config.yaml
d_model: 160
head_dim: 32
rope_fraction: 1.0
parallel_block: false
lr_head: 0.0116
final_lr_fraction: 0.1
dataset: "wikipedia_en"
Each number is 128 + 24 x the weight over its row's rms, rounded and kept within 0 to 255. Layers, rows and columns count from 0. Numbers have three digits each. The size before them is the row's rms in percent of the matrix's.

# o: layer 10 attention output (transposed), 160x160, rms 0.154, rows 82-90, columns 0-159
# v: layer 10 attention value, 160x160, rms 0.0881, rows 83-90, columns 0-159
o82 092:102150170096136134108149143101123141142124145134105113121165121133158137145097102153136141107123132061171186142143129121140112150155132158115173121134142184097135115145091147181112093118129149122136136121114114126103133089131121138110062107118147108124140171133136100112107145132120159166127146137116123153126138103133158159138149127135115148098138142148182112160146088103161163082106148185110128124160191137128094121088120131142116116082126148103121117098139130151145168134132130
v83 092:115101139148150150089156124106109133153191157135120169124099159145117087148138116119158148161123116117139081125133128136138129094136118121086130117103112128109112129118141064085115128186092117151129127123150107177082133134115128181145118090128064144135145163139123122116146127143112158115164111145111135169118109142118087143129147106134110157143120124087154131157110137110124146182152125133167152134113119134110123126129104135173176133130143097155118089185098103127137095154121130
o83 090:107139113142124122086118141101097142097099114132165128163161105110140156094136116103135142114148106137126129127126150123096125147133136119127113121102141087142136119148098159160141064080136133145136189141080144076131106125140138100129142180109106133133075089131128147163117135101179126148121110115122113109096113119148175142133144114152193102106141111153120131131183151146166109104135107131116099121138130158129137136107129147133086118109150168125144168078155154098128171100118106
v84 091:151114160087162131108134141119137132115135154140105166136103146127140147136136168142124077119134142087132078140131154117138137135146163127147122153099115121112145145097111086114116149139138116126126134107161113129160105103146140167183174128141150164151120141140124125125112123196135184137062151131157117115128113103112150149170102141095132137137132133104142178100098103137151110132148138147053128126105112122139139108156144159125128095097141112136102116105093151188159142111156087
o84 092:086142158159085121122152087155113094151135123103148097167095134148117137098109118150137160126144144144128144151103118136092115132147130133123173158159082151144089098128096146162138128140120140159106141133099089117107125132112140109105064144137162178127162126141127106089160131135138116108152138152114107125109104108114159067123191122141131137150106117084093111110105155121131109090111130135152119089116137154144148098109117115135171091163122153146173146151150120126144162125100156
v85 102:141122124129153182135125113119133164136120121071158141133124124131120099164140124114139136119117163136124108143191119124117104130111126139155162123082115164123071135091143119172120127099168110132118148146124118167148124139162105108122133127099161164124124095141127129140140139171149154140084125137142110132125097149120145158121062110115113190151155121121096154143122136102113168140136085073134136095103148094076081124162102106126114122185117142122156140140113142166141122099132121
o85 099:111137124112139116137143112162115073141140134163131148112127154129089113108148122148121117102118127151119121143140124136133133171143131073134057134134101121143152148176104134137134108147118148143128127121137120121063114130108145143160047118116133115129153173104157141115095146112137144108151114177131148117102134087117164127098141138133100108091101114133105066129172156159090128159140121142111162095137150184149138133095163126111125104103137115162103146173109131090125145146143156
v86 100:137116097154140095160109129091135140124136132131141139130187110126121152143155138153132138152090133098134181098143109150151091167132140126096167134158133154190113117137129122159101102146163110150116151137107177097126183112162127127119124140095092140121109156118111111120102160121173155083162137126118156100111157155112128088135080141092092174115179161132152135104094113124149118104139140104107097093132107137135134105099168108141117105151131081122129125143112109127133126147122097
o86 099:097116148130100120144144111119119118138174165163085130128096154142141143175148122116128122126132129140102084134133188119072177152111109105139139096165087111120188149135121109141118160113131169140114077109143119085143097118119154104157141119165126107167122112146046128122112094147113130156124096113135152172098134105147156172108116091133172114103095140109125126159159137126118107123097106140137141141113157137120107116155138129095124116132103168147122122122096145123104116134136124
v87 108:114120143102109118186105110101111117145165108111099120120125122116133125163121127128113137119158148137140112111128104182127163144106115118156138154118114163167143114117151138121097149154218136119131146143059122114158152096166137188133114130135126148116154099120121114138095082114144117121126146176127146110128100109155090117144125105152134157190094111152139135106138109110139136098114144101144106118142110132163136111151075082103119135136144120116099107093139108074139087139140130
o87 106:099086114153162085134147148135153110149121114152141142129140141140130151108124091131160138076116116129127128128142141135110110145140100100113090070158136105095105182144159103154086157108127170136119125146150101092164166126132117110098171083147125089133110144130151125132128099118122138146101168103125141117148149130099128123129161151142111123089113105139105135167150156116107161116170175141149127166152103153097164148156153107137120160141173142154132112176119150179129126120091119
v88 113:135137108126159113136146129135110123144108140109106153161115109106160139107145137122108148133077169157118173117131137126114161112135094091163104150168095115132163117115147117137151116097098171094094112140087072130133091119129123080135076140123139172132106156084113153124101101106115163063124147120126128117096078134165130141137121128150083132153148100144144096144089164113116096128102148133111123152082126122130141112160108150124116144117136131113167157148096090167144111142108121
o88 107:137129159162149122107142144156110103118147106177105134120151192133100115107104110127136114172159133136153108075091122152093167161175122151135144127097144136135124149123163131133117148117132090122122075126106111116096106132157106194143132157078134135100176109159104090145156101155149126140140121130139100154119159124109146144084130157097103155116159149144121147101145125134123120157102095123096123140155107107119148128127153101119150122165089129159088133100093134119083131105118111
v89 092:131163137102129173132121157150091153174128112118159123157178121102139118052121115128136140151153144095141150165082119158092134152141132065159102140097111159156133129096135098078124121122135089122119123151112127127150122139150188143136164126115129135123128112093166112177109149139115136148116124130082093104156150097183145173131118139117092123132111131130164182110131101123119127127133137103161156134127133137135098118096123148147124104103111139139142151112105156152146090136152137
o89 100:113100130114162095170114087159145120094109124111148126102089113120159105123142155082143126110108090132105148150116153094137132120099095107139082102094118132088092121191075139129169138136106146148107143156115133165125092099111109151112137157134135136114155152178118116109109109140153122108138165144159107106119136120086113109130118153131163127111111102124116104105144161155139152105148121129110151140105161133115117142148109093100123149134141109131069152150176142127165160113087083
v90 104:124142119100134123113163127147115117070127101100139154099145098134146109135135115113109138111136149161108108070156131165112146128177112142158133125091148137131104093099113121163119134159084095127116138170108121089139102103083154110139141130131152138118136133094091102106150115176123149128146130097056154102110096168121084117114135121125135140073083131149130128148168165171086143097132132136139151131133096113146149126126148155112164107071112156152141145150115123123121122111110107
o90 095:137116101155145114119167146151154115134090135172084142173131147118129105140083130132140096094109130118146140138134140124111121101108132140104152151118130094099127126132173110098100101076178133107149160083109095161129145167148117105086137143140145143128105101152164150108137173120132201141108115160151116147092126126101157160121093143127152117119151141131149098136120094106132085147148113100111131147136154108173096102164133105131141123160125169117145101107149129104110177109113096